Weights of a small transformer language model.
Architecture: LayerNorm before each block, learned positions, biases, tied embeddings.
Each number is 128 + 32 x the weight over its row's rms, rounded and kept within 0 to 255. Layers, rows and columns count from 0. Numbers have three digits each. The size before them is the row's rms in percent of the matrix's.

# layer 5 attention key, 128x192, rms 0.188, rows 0-127, columns 0-95
118:105133143161096137136119108095137122139137105141180099078146127117133068151094098130057193127135162122158084117131096071129191129107105142129170176147096146095119133120144129114062067160117147167127133089111178141141128054142124097118123146133174172151101116124145125167134143137134150175
119:152094113164143162186120120139090142130102084140174122142144169142120172060117103143136140140098082131157095160107183138138135167120115133105126149123126154127116133140122099176144091173157139119104159146179102116153074106122097139073082125141120104160166182136114079100185115156171101144
125:116170099117173139136168092067135133146227111127114100169182079071109098151105142172105140126146146109113113110116073135074090163149173093086188177136114104167094111139123148140179134139140101158167133150112105179172104180119131137127145143139171107132087191143131151171180130172179091146
107:104143137125117123110108088114113133158121141165085132125072137125124188114100091157136124114149067126113110160145132132143123121114095155157166093114170069129184102062134211196165126175115117103086124123150052150131120171127125128090147158090179124177042130104162098103141128091168147160
128:137079105136141080105096180140120157116105208141162167052106154155110101133166125074132142116133074085113128159133052122105072101132077125081129134074148112137155126145143110159136132117123068110138104102084070100115152152047081168129128140085115091110156139083130167177108130103140089173
108:134110122063108151086191142080081149152166066128149103182122077117180138137153149091100159106149111079112124118117117201132135132139089089103147094165138105128093112133114066157153121101086132144152121131159107086130135119202072141057160117080146117134102105101055109105141150088069136116
123:136142162109159175116115137229123191099091142156159136172139083091119203145125120095098111161207137110175226179121132127108114103088118118109087104085139110134119168132112130081144088144074089162126132116166142073165151114153135143150177136134106175077081116097071152167109174119176073163
120:150160178150133176125137083186146126095185071147121095113132073108143119087142112188145137189134096113138121093128094206137130164132153089114118128138140156197102110157177171096122138109088159180107151112116143128080157062106095123172090120136106162065166077205090121111099164147126105135
136:138107122131101141132108062161119120067112115140113154174073184177101125099064135158199148152099088173183176129182070151120111134117130102108167109107085090134131098165121151119214157153107111092091124132100084158132117128107126101111171106110163121162161112114154138123157202148121136090
118:197156166157101126123102147133102090137149067107069125110186123113144085097088168106127126112146099172123069109164148097170099144165115151160100164049137121146118108138134126064097108079135085117167125164120118095138104125112142078115107167155133142117169150175134077126112174157160145112
112:137120083120120132133090133179057134151126119113122108170105142109105167171098136144116151185112105105166137123106123050122111100163115093092166136189164121127107153105104113130142152134147040172183185107122077182074153188189106120097106126138130171165138130102186085107091135101115074071
134:109155147143136108089061130177112090148079168103126133103134115178114143133108122147093095100165090087175103096101173161084170160136108047113089117190112117119109133140130196153127145147108115081141096135174166098086152144163100134168134085121157127132088177169169150122089182157128129070
113:095138145113103085109097145155147074156140072158112153173061045091158176160168140125162067115095104127105143085128086133153132063165151151136095151116147132136100181088175135107115110103117079100115124138129137120113151134126049148153087167168083167126122190119181174140061167132132191155
123:124073129104065113179078145071136125154135172152130132169153147179090176157060113131194083071084184194099111120081124118102163109065088178162123116082179081124158045134096119103123141148149102187113166154083106123162121169110156110179128111082107132184123169131143108093128110109115108099
120:134146091106163115145123149110105117087139109097143061140160107178135048136191116178107128142131183164089138134060190115092158095062081167065157129145082138059113166117108094153119131108124110118061125086125089162156094064145123155106068068142099144076136138121124148142157072193124092151
125:109150184141108194126129152124187122100106079192159142129132161105064132096189138124137167117091098084138092110089091104150147057075117121142156133133177107135079122127137120072176154172149125163143084178190183123139126084111182144131090099138132161154130115067173145113110121101142089152
134:113184143131155096088174176161136201136108130141145095135082141177097141109105133132145156157133059225110170192068109117128118067127117053102074117119135088106150157143157138156154121109136147166149148181117128104187118156154112145096098102084092125101072128146084122120105113082170160099
131:162130188165124106073114086114072072123134074175130098148122163144184112105118145170133119108088102169121162128127118125101143118143182120179160117086103143161078114084158148161181164112105136195125178125072095138083104223089097108104099088124118147179108096149106164164118135101126166115
123:117107163108157048119125120133092127150072174129071146184157088181103224127146159111062174111050094085120165113087174140165114103148121092145131110145129105113103124092152165154101206092136176123161095102091122142127105155135158101116190128105178158123114118124137127115169164194127141100
118:111107117094107148167159120166075124160134153119122151117081156110139159117128183114184143099131162116158126131124176141117139111119111155115161117102184141137070165145184113168182173069156137126068089124111144123109112101150149081089125149152232192127131056134138156040156120156178130212
124:130098073126064102132190126149106103129143162192162091113173099133140045203140133154084084217152119162146135071179138152185110137163120159113140090135143190136178163187153108163112124073183090126163121101105056089142139106125152109107123124135068146135145130176091112120138116172114125092
113:106114145099147119152151147114145074080129095089164098136137097076089105153176129111150217025174137131100118184161091176146106103100147113139103183097142121119123094101132149166127183082125167102099162107159127103124169124176144165144120129128133090100098141141133154176117150120206119171
120:106145095142129187142131096214123080178093099138148130111097110112144153166092151119181188097118161129185179131156149124106128101154097122144173117160153149142105145106158208141162113111127121137102135070152107164161166122117156075141159170181133139167146141112121166130104099129143124178
105:148048088092194141138121152179143131095178121151134163117142118109149076149096158124156127159159091119129154167094152108085117074078136128089117121147141130119143175087119092097137141084139099149179155130108158092130150140188147080144181165141135095131087061125124124125135144185118075137
137:135140114132104114109164181115143201100092091183082117119137122090092110161165134148130190071189112076152206131146101095078080151174136151101111153152168068151136125129112087106157136113107142115129111079085091150168142148088122131172138102136161079133085097101169110055154071084107143135
115:115135136136145107096108154157134111076140170176098149048151098136097155150139184140069133138180115087143090119105123161145145184148080144127074173143096111119101080112103115175126100104132125087082120124167077183138153089192124064083152126140113117128093119100158145132103171181110157094
125:151153133167126143205123064139148189127100154130099182109072164147117099117113121151149144093136139104067150110129108118111097158141108119136105078126195098106111128143090141124145111200071143132087144159131127201125209135152098186145144177141092116142166100151155098174180165038137089162
115:128046094127162180093127100175142144157138138181094095148119045134102108106121137104134137141053170142174115141106125115133146177162105133129136129209170123126124181120121199161132124118130104165136106077046110091130148131139148105101157151129075095054090163157108161119124179096110087130
123:185153180137112104124116120099096153143148126108172100107199075130114086153129103112111137133130115099074118114122089166120139173077075075193113098115186102127134076134103043151156112101122108187156119102132117051121113139119119108140175084096220139140159080169080116131121119130133176101
113:139079098156052034094061119108139114108093140118106151066112080082133190124130067191140125103163130123089134129122120151145101122117115108134126089145080121159160138147194155146119104066139091149139166102136144172131126162183101194145123158097116091112090117123115094104117110147185127093
124:127135145101124081119094170021196138094134131148085162126125127143064104110100074141068097078142132127081161157173139108101143081102114115171165119142159136151157141116122077128165155088068096143135080175158172135145130090161116120135108111107162150157137148109153155120137081082117150154
128:191097115082124100151175135063096101093163145133083126026124101145112140082143133147118119170089098120079191103164108142117145127141149165150097083123116130138056121127130119126153181097153171125142198091151118092159115104088149154087145093179136145139179138111150151150120128119074134155
120:087185151100088142128122170142095100064150095166137104166181117157141140132082122109128080100130148134127131138141161160142057076124082056100126102148192147143142177146170062136100140117133097141137128163138126074104110092126148159125176080081169138113090139129130136196114132094104144130
110:118138156115127099075152143099161138190145094186116136115054104135130197105173134115109144173107144153110105168089094111145106035119118139169158136130142092157143178114170131124095145145158104116161109132141173127108159116133128100053097112092092092093169111090125152095135135119056142116
135:119134168123091094144075053088215118088055120083147179178123171172163092107054121169156126188158169178122142136140124111127148113125122071167147176096127179113146149104132138115133115168095112151145207102151122147101184098126083150194099134118146129158147148121173136157107129084144123135
115:098164121101093094108183085140127180136104158122126135134100109101163169048092168155141098175114091156119144121118128223080103150107082094172138157153141198120118156135084076148152128168102164159112079091136125148126086173112162137150111119095097140108140134105157141127141109147055080055
139:100099101112168114200154123168112205147105106170140137146148080094120140180133105130156170137165127084126165124135093106137121129106167149103178152148104118115140118115070091115073114094135083166112102122128142113135140181152121117150179144144150140188109060163131104096141102100155082072
127:107117066122193143201108138138149144149173107155128113108184073128158131185142089157121086088132139101111129100148159112137168197105191076178109140148103067135111151115098075068096072129104111150177133133091108101124091146129118145178095114101114135126145128157159123116143039124108142082
129:154100099082112139134101117174116152100144142164107139110125138119168176117133135116135118146096109104105118193124144183122160143139056145164166105181105226092124108087111130116110179187097126180080153104121098148085120119136157145124116111098107125128080141066144150140115103126141102061
112:175090134111130145134154154112152097175108110163111108125141106059155109137060110122138093168132104101147126160111176112116117153118111085093075115155196145139161160158154080157072094143152136177121135144166173102103142190166135137135093136105118126102097115169117140168137125129094162065
119:153107079120127093122142139178122100139188127129122130075211129152097156154147133104113165113136130164188112137122060169061136149158120122164149139089143169139093025163106078070168148140118155087104191160124104160123184155095115088150144130122141087128124074092051148171097167100107125132
107:128119158193098173200151162118115145137092085116103119150152092116143147131146118177096090170139123129116111206109090096131153155126169133117161184114056092115120139129135046137166114104114146178111139125144110137143115123172112135118140152142206093138148081171172090094127185079116157122
120:156145131163143174132139118174086089120137071175165115130140135138161176136155127129176091116117147061125121137066153078133134142122100099155139123099039191174094177086134155157114072159098094142080098096135093101153125176177095124124123106110131162156090183105117162094108074139170172119
134:114084156179141112095117105141088125071141145193126121155131100053162108075098095183053153144140157148131129111166192160173157164125126113133116083155115108166099178096108185149160093142124158159111121036113108147098092135156048094089141097103107132146094128152173192129140153126071096120
111:094095118156170051205124118125143129175110133069185134140079126125081161193185168201125127070110081109073142102108156121138170090160111078119112129151139124116124148065125104122118149148106148087088157180148123077125094126151111155139107113131136154171138137159140161104124120133162103078
120:140171122122160147131095186067153134173126154129109157142142114168164067124159128139174170103112125095099195159137153120068144108126157059154101139176157115153149083181081190190047098068144154150088073157096140139106141118093120151139119116152161110148086110102201126087124119172114170083
117:111125129132158143141121181093145147173135150109197124173111079132090083143073152145174131142156124150107160086065094136167125060133152170130121155100126114109156144138158198111128179164149137151084151135134136132133126109139191043175124098156111176103064120154096126121076113131121109158
118:153162170132076137160111092157062123141099244111128122133123107085155135142104136156085102192137185162141135094068112087127123180125163137131099150097164096133128123183165183069186121154127119134117151110135098138113163185152188142165130126111162164163147149093165132099107177164084104138
134:113162079121132092165121127127064148168105118130092075013129131196117075079151142089126092139103103035086091173147128193178103167109127123154134132150133111111096076133185148072136172123089118157160066160131159118136144106187116141088130115196150076075143085151125120120144143064198142131
120:150139097130145130126083147104217112146160152129066144086135180154161092117139161186074121148129126132116128111087120117126140144103122121126045137117143125093099129150123149156135148112108162125127068087139124211104156176102164175147138109127153122131151123129126056111110125101087138129
120:137168164133069164092109133127146117118114147092093111130106156132138074102149103150152131075182161111161115085054157101151104168131126095103178153148130078097165176091187149076106079078123115065143115107157198082106166174132105205149119116119090107129160130159194153144204172125161114107
120:169152156161110146135087159095127136132141187066096143076136141080155118145144130134168147144161106078089147136113166097115094099091165081101122102164134067121128185148098138123083141080176077096107178176076116140089077139174100156091116149136158109119090115182134126110111132155180109099
121:087094116167136088118111170129148124151163096181131142168163113110107151162090093093066113172099108145142115131151106135164138125142166137192094082106130154123136147134139131100133100134103129099106167137088130137129140143213105063180139163163174129096161168150177141124055172173119140073
114:097155116153121153104120135113125183107126176119137146224132185125142079165083088131181123107129150105104147128081107158159021145079136133168153138092158133131180142097098094122163111134155126093139084090133123100110151149064093140131106133120111117138122165151146173182143165150129130176
125:109123111138205158085104136130072140102093167162112091113094098175140122138150182086125139180105121112136184124179108121127095131092128121069117121169162131148147122166151118125108126133144112082146077193139075147146122148140172082160163102121119092088106100123138133129038110129153135190
121:151119111115110104156166101152170116229078129136101070121101118096134131179122192022180105090139164106152094093157134160130130122164095173121116160153202113090141132087123166134156200078155154116133110155116164070121155188146156143137107184156093177149145163141087146124139111098176153184
127:162138111185162135134163114132111116106177143184137118098127153142141138144138137123077146123150125121194104134134170133150148124068107086032134166137161150097128067161120116178096090068158124122178141137153109186107157114149112168142126165130155189122146209118080155100100087158086087128
111:147085191131130122164179102111184140105168124151184173157151099127132155115097163121077134111094167137135167105130138129162156112104123127164126170083154171162163151154163147136160129142127161134122086147082122121068129096162123130136132087134181134105063130104127065144122113172120149037
121:110101097162115115094145144115175092142132088165093159144145124097077118128097173150085117128132107083130145150146194160127146128106132123138066116151162111105155120126105059094088142132124141180121119122140177102142139074154125073098174127186132132089110111141090175135092152075136126146
127:144121110116108096074164098120127138157105140139177185117119121132098179123092128115128147219148119100144108167165049083124153138153133131136125158195144145134151081132106137125083159129154135151195183091158167125142144121111170118186146133095097091150097172037132145102116129090132072122
117:123137128135142200110132194077118161053151105183150152125180072128074159160151147132113122211043161082133110121093113139142104070122133131136129110111096131152162101135100134139144087131166143141085073136139099125138138087080191112119126142124156153112106073134176095077147091134090142099
115:079115139121162147089102107121084118115141113180165095129133099115166157132128053167063141157136114156119100223161130126094157187122147079127136100142093210125163048099107118146107084121139134167197123136139124178110112134171109121213087087090179086152099092099157173114156100120118192138
120:103137121175176082125143120096134147154103084120187113129069144108163125165090103110150073108092095146177116106184121109143132156171141050128112144191153176182136039147089097083169166138066146108169095159143147132154178110140116119128129155150113139102185083129122090130139157154106117066
129:102142133125094114200106132105121146103143120101109142175155140080067155151125111150082107094143110086121111076068138102113169132134116180071126174153195135120141087074148138134147107127108172164121131126187165117134157153128138117123136110127148191251106083103095128147088150104149110122
074:147193175118156130149122107074138029121116121148105086092122124127155129181132163182160114072147166126119126119153091158119155171113159043111119168104150163176072089146114148116196157117082167129080144138119188166117169145104106083162086073169101103090128118175086170111100136076132100111
068:146096111105078143165180128114088165140131196100114100164177102149145149154105067119077148176141142152145155103130104138166063192152109122070117140025142178107133148161177097162105116133174190159180136100057094147188142100093114081101089119129175143150123149067141122122158142182143155122
073:177078166120095079080149131158066168097113146113147131145149151162128100098172131070080101126097134064133126165117102141116046166166088072104153081137177097096113078104052113179120108059152103122041088119116107150137116157141069150136120141122138116138128150081096131168071088149135085109
068:100143104150116118116123087108122106161198126121154119141076108079128068129123095145121135115130115165115113084085132201071132135151158138043139178205113146188039122153111168162155167163114104052159115153100094106161102128140157150125166140092089075106056064149154115077145146150119091141
067:085186105077065152087173147102140140125070161039166103159143103145161156157092152141170150069125163124129158123145118164135142077160140139146165110128110140130153156088132105116127147084150099113172152146158142124130179123105111175138124137110151115190086158093152135120130133134125123150
073:143161170144124140112101125050168108118114120078114117136139136150091077119053101152126152161164150156078130095115167144133095124162139093176137101142187189147077128102026129111131136125152167190112099170125158105106075111090153158124143094120124065124098180188134156146089112110137084184
066:122100091124121091122180146100124088078110092140093148098116116122108222119119196187129165149125124115137190111149137159153173138143116085120106118162166148128081152138170135145063142103131160207131115123109107126033137137182091140152129130104126136131121041156132138097130112094117085180
072:130134133111106105112124117085074085150173146148124102166104165121063123145114098137108033100175116123162107137121133158185132110158172087106112105148176130184149122200135088149040109144098115108160119133111117119108147109126092120091155113107160106118176062168145103120187114154187120069
073:061160163120098086143126117088117143106090095119101210155172125172162090181155108137119138136100159151121215121137138105131176137151133140157106158116141155130105195092088162123118107159138179161102135073141188106145108069126170157107106114182139085134169069130112146140124118163122144138
077:169160148138107104151086163116080117163117197116168144119152160083102211148147095184147108146168148151145124134117106153169087112125149098121235083153168143110104121109148086152125138112183079128130151136120141142051112151143161077154169140088169150139137119141137139077129159130142101097
079:104102137092148086125134118082168042046173119101201179152098114151159062101141113117152152100190154150167191119114075107165117147122134166165126155120134118107121154167157205110171177117128175084110108104084091136125129063105131110161135102145098115118131162168120156170121088141141135179
077:129168161147118176121137135123114090119092155204157138127134156111140139115141188123118098136108127069205126175109160150116098119142121114164121159183149113095107145130131072136092130128174151112082129066158160189095061189148178140103075072128125110089099135067118102135059135154140120134
078:120164138220169121138104124091175103159164131145165098108162101140168130130112124077156087108073186080150123123173135155124130083080121122190167077124128111138127140080163180174166142113168111171112120125104106194089113120101118115174175170141200130146093113090108123154093086165100162160
077:163122116106121136113125107089150085132119147145107117142130177168110085147126102179161122139135186199102148139183146134118154057132142070120086076047135140123143074092131086178087104151135126092130141114148096130167150118087111092107103136092161142115120079158122164131134136114155101182
071:172060156114057142107125098135175066143147160126119146114110161180121159099099113105169103165178139091128165099168145050153122115153130115146055103098131143118138153143130155110093109101146083101152170152095139110120120123126108145143135091048135065103169114100136069135157127066138102156
072:139157120136163194111140131132142155145136137152144155186190091115116141152136128132119108079151135134131137112147137132116129117141169161125137102033157113152098121204091148112120094061135095133103073182154047181124100100130134139157150075151127143097146164131132157144151094108115095122
069:125105148047063166145143107212121136141109156119131136142165172144122100171160113136132081111169139164162102126143088039192178134051146151103136174076090114100145135164084102133106137071154084125141146141114161176164126100108147124175111141159127160125107174186152130087130134171081095105
079:105153081168158104106144149215085087136114170076080151099081093157126123131164083095127129134185075137163071179119131132093148125148096166125147107107068117122098099102065067141178085160096130155129148114126121158151124149130164199125049150115088127107157128120128129165150164152169090107
070:149130171178163120125109174084124102071083182085177073122125168148088111155148134093086063142095158163113140087175147134175108094171101150134115170145114159089156150132136144155141136210130119075131056171169110142127068099143167117175168077139140175158154082148137144128131147143142137114
070:154107139085093064102092112094136155131128090131066084081148150154116144112147186155143163089114124103161040101115046151121094128164126145157079159178119124103179109072121135135111114109114111083146097156102129158167102130114083173131107153113067184083121078105142119112120151124144197065
073:120175110107066133133132087106092139148139121133146172136139156115152183130115076080176123151094131154154135116122127131162104073129131070132108143147130152109135122201117141200149080127102178155067143043130168134161186138073072176075066148124126104135153104134164180116156132084133150113
070:125087097097147086125140159119150174129144087112145124087062065119159124071112149107103134110131150184095098120146155121102147120172146104163115111125166146166133149099125090128140160079109169093161115080114180118129110185098108117183177131125120092101134191129109141124099144088130130151
073:159155077131103133146127114125118166151127153163159103154067124093078126144099071137132124075130094163167065177167151136130130186147154109075084130179152092135154126165105096137157148152167157190115074124125138154099157167127141115189137158104147110091095109100139169100089053078177083103
066:083133082141122159176138102147115136199105136091119157145140105140099134104124111162194133179090221158141134122125190079104159098185161137160134088095114097147093153110120165115106094164123106153126165176118137123079177127111122068121126115145151073158164086140171061183177171185165137095
074:146123147070048131091126138092060142177121121181131146115112124145124131111200115064141127233145170108120174104095140113151165100124099184100123164066099164199127121148134130102115126124169115149116144130142154128077106148167111140066075082103092143121096138156141099143077065117149077113
073:166133086144200108104105097155130141221073144129147090171148115132117101191152111126128140112182086126137157110144181141098119175088144111148113183111168195125127124105123120112128171150115150147149064134166112134170130132076121114135120129092121161142146130105093119144161076113128085147
075:121118119123087095101125151118164112142121118068065150092122163148121140138153062113133182157074110167155079132118119181075162145115110058070172154198094176094175139101156121101072164115177093091117190160166114127137112095126132155095147116122151055130100076064126155104110137176106144111
071:114102055160180163186115079063099111120143156141155072151151177174117140144100142149188103087119152097107153135134103111079176150131119073130095091114114165125140126129080104131185125110149154115101141170137105171139073173134129197138099143086158119150124147071107095059154110147171089120
072:109112164106043149152085151057121061078112111112146161126174111063161164115091118141111130120149109120161085109092078095122102095155156163143095125055111139155137134179156147160128148126159136145123130142186159066056077120114139145091086179164122101136124157108189087081116144148129109081
067:118103099149140146122126118110012120132093110134132096143119107112098151092123085106095149119100123097200086222133213174121097180076156095084132110118105095073117102061149122099141103154107141174219134081090098171093112161104116081140150131148115127114145084161139114115131161077097109133
072:122147099133112151155144103188112177154153128124076104114126076052148153143132116172103152157134169150180093120178172126075140191160067142144121155181148111076120074181164177092099118085133133129128155139161204130095163149166156121117115146095108111086137090142102148153167106103166072179
075:133128104161207176140176143143086192106170062096117093121116142180175109156174118087118096132137155132144181157179154189072134115176130152124127141137143134148110098203125109135085123166121145128102106124120184114180101145120089126160116139134140096112122149118140146219107177140159226198
068:223116143076134081122131181131100135130118131095137095075164105143099038118131115097069091123111079127139098115106057145074185137224155179139174120151078175069113173142156141146112136189141088156066154101123070114120142151151165109089160109128070160136153055092116098127102122136090116142
075:160163136109146139157129118114160103145138173200109104109180103147126099110112165162106105144101137141140172075079107154089142177145131107138069099117149117076115142099119085148142135134101132140163106166128105145103179089113128124119142103101117103062196170132116168159151155120102144139
074:093129119142159129154178135142093148142170125159132118077160104063104110136144142079154107102148122088112100107197069139114098099075063114060091117164118144057117133130160177118118173181114150077204105146092106144102114178164144155127162130065114133171101183148155177122135094098126112111
081:181094157210097149101098075108165097070129077157104170127143064155098129137095111099140161131141151110110137042132101104118102101113074132169128095083124104111126183159138138065136152125158097147224151148092179115105153095146118102094119179096116173143189130120129136136112086152202158112
076:126183134098100104068071106110111110195146124160080067114114161156081072088084112128075143118116119143137088146109115129065187132176095122085128099114124084143092122085147127197161163103113151135159104158136161126168124096130120095133087091101117145116173095164092143135198132140107124179
073:108145139128114202108091086114085087139116097126131135157152123144078181117129052079070186160155156078138139119160146198186150150184132136145107162117069197112142091147169126123121146102138194139076120098173104142134156172101150066103165127138116131139116124095152143118149126130153109094
073:112134121088111142143101091122122093106163105160207137144185160161073078193096110162071098205116102199131118103054125134171173141107128119080097094118123154089179126185098136136149067150109095123140233143089071128153110149129073109121142135101123132135128105132093100162134110142127161130
076:173129137101104096144121023116174104134151126169149145109137122088110096172118148089130175151136136135116130118182158121124128155152191106168101079144187132156095149136167145147162117134097114085029147166116129103150188142089095118133128120178135129106143181167164122127088123106144118176
079:030097148141153187177136180143105171108130093161193098114122147111121152154099119124099152152108125146093064141193089148103097097161106158062178085129153150102151113092108092087159135128074137161114082186121108154141103139132137093128152132162125161058135182081052111131106130121131124113
076:145159138085099108141089118059143106148111123112149163159093165189116117105155095177126078119128130161108105156129102145120137105137164163144146124143140145134066129114155138083112085170208089090114087124142143111160166141146068105163186063142080141162159108154204113153186112138169151137
072:196119129178135133153153135129113128108112133102154100125128136154129131123144131129132224121204107135117180166128181177119146128183119080148160142107185121109134126161086177157094208073109147139075166103050167092165145142170120128146098138064098184137124149155180164132075082152106137122
073:138122098140151129132156106104153147070088107175138173120148148084100129198118122091108102108161155104153155084159181152128107151151093147096071120108129151203190100160173165118098120110119113126131057112126190093107119134159112132111165111169151150167178147131126202140137080157168127145
066:097154067145119161167126108089086125074113116112080059169141148167146120159111128171139121090155125091169130134080128111142119138176130106124184143144110117150087051107118086148157149139126140184159110129149133133161124087155153163148159101135131151106174069118127138148169116146131141065
073:128086214147147104106086166139182096092101109200120168159159122112177141072111153130116163149149130106157124130155184078109130127131127123151069141147208177124126124167150119174072143110148088137145146108074118169123164122101161158138183149148206128104154165150113061116121154142157134087
070:121166118062134101173145094137148094110125209160126129090095112098163113071087147094135107111127149073141122198143078189132109183104162137099131084136182137108077163121162152071112105100093093156160143145088092126139168142167084179098121091119100137125133143086099156052157113155166146127
074:138138141138160189161077097168164113051111039161084153122052161107118116174143114091126097112154177086118115112083109118118151144137083154125104103115085127125088124091123158072136103151111106100203146123131089133084130165201091145116127189143141121127115126137109153128148197127096118107
064:134144154103186118101116148045101080158160108126141169151120082143164106132138113157162166067172117136096151113150172080123150148058114144111163138069084112050110126107149143121104143108094116174114150108090104167109111120082100106127104168119104163127101113098137146094086141140138129150
064:124113120080164134092095145118125191104122159173108137178125165188196114102134110131153114113230075116138143127156182136165070150103092099138107118161087107114137114097053124107145100114109085132103101128140169087156090128081125164112109086084035092119165063132102089110103151116122171056
077:183165154116036108149103125167136122145117136059124143115185163094161095155143091159199144159120056097077139188124176142159123107150110156118141106123199062110122211096150104101091109106159119113166114121123186132157111134109126120149132136082158178123141087104125112083204176122148144093
068:130091175110095140110165124144128177125124051145179132134095133152141152121121122112107108094142065114142129139080086138167065152102106164117180154181148102075148131148142155151107111128126154088172073089147195125163108179136115189126144147117156176118108147120147143110162142118147097154
079:131115077139093093121154114142135169170098152130169056104176126127158153044127083120136166157137071132149160159077121200148129179088091105131137128117098140144089098166077142113130126147101135129118131149158117088124110159107119128120103142162165162136168142120134160136090077137128122135
070:119129134147120157197148154123143150178111101053159142137152148153149073193106143107153082167134147083166189123151170139189121113114123112073238121106104120101157125111087081092186100118107113178087083083116134147102122146183137160128125181153122105145126089133130083157105165188116145139
071:159086138165178104155126149154119197090163084114110108132120058147137128171175174098168090180146115102110130140154134081146141123139164104145122106105144114105125062142110150155088173124186179151135164146107135121150137141114076119157121144118135107149087075111140100160183144116189099128
072:142112124133138130160123166125104092150103093067173172121141120136198123124156118061108135219122125135133107136090158070167175150142108127158177125142097159158120098139122105084110107127152149131129044135094181192158156117109107138161101135130158096078169137144166129058134084119085142121
069:151093161162095109092210090110162131137089112145164184054134171078128116135114123153148110139127151148113102160161089139132116106190107082196131170130138141175176112080118064128156173094147155133132123095108127150090142210153121178157130155094128044209163175186165104136176151104052137090
071:128169088129095142111077136112114161103102118149144165077077149117135146155168116130146120104133048101138109114164102138137141209225078078159151141107183137088163063166122153182103198100163143122175111063065134095128186145108108139106132123151139138117127148121114140080143160092151244083
074:142129176175168090142106130082145058138132141162180174074135146139134052163151129164123159106096147156141170107091140060128122105159138120094111127103092136129112150129168100088113113078161154128082146142114138114127075137113137088143123107197150075118102151097171183141097131126091138089
081:125117152162089115142140181128125129120137165074110150143104135140137074146046141191073091152088092134110174133121113134140090066112080176130158122088100172170153146114110094099136115063102144090115119099112146090143143116068106160103160142150156167140143125130155116125125154133135193098
076:142051132127094138153120140143118106140138083157133152104188149098159140133093156049155145142111136145085123125136085140095043107163156164171136107159146098107145174163181181138111175129115113195091127129140130078037150197098132146101166144102137118139114154166142111138099123111132183118
063:125140154140095187117145144095156185076107119114111108067144198103100170139092131166102131154137144146065069137165106089130147097154095152152137101131089161111087159124083147093138139133178136183104141075168010139148162109181173188109177116126131053135089132102130143150117106124137093087
075:126156149084079145082109121130094111165102130111139115091129083109160154154087091185152135059097095151097107143035160102122126115144125115107141116170167126151143091094071103117161083121152027149152138166173142110168116162111098096152121162135127017123091122124123107131126118071155100036
063:111094142168083161067110132157151150178139129134096122168083163134147139131091131141120113143092140083143138058110126217124056162154136132108106113168177123125111152141126113161121117134156123122145127174059095167076132177053140147088025132085146122122138192117128101140164108173153171109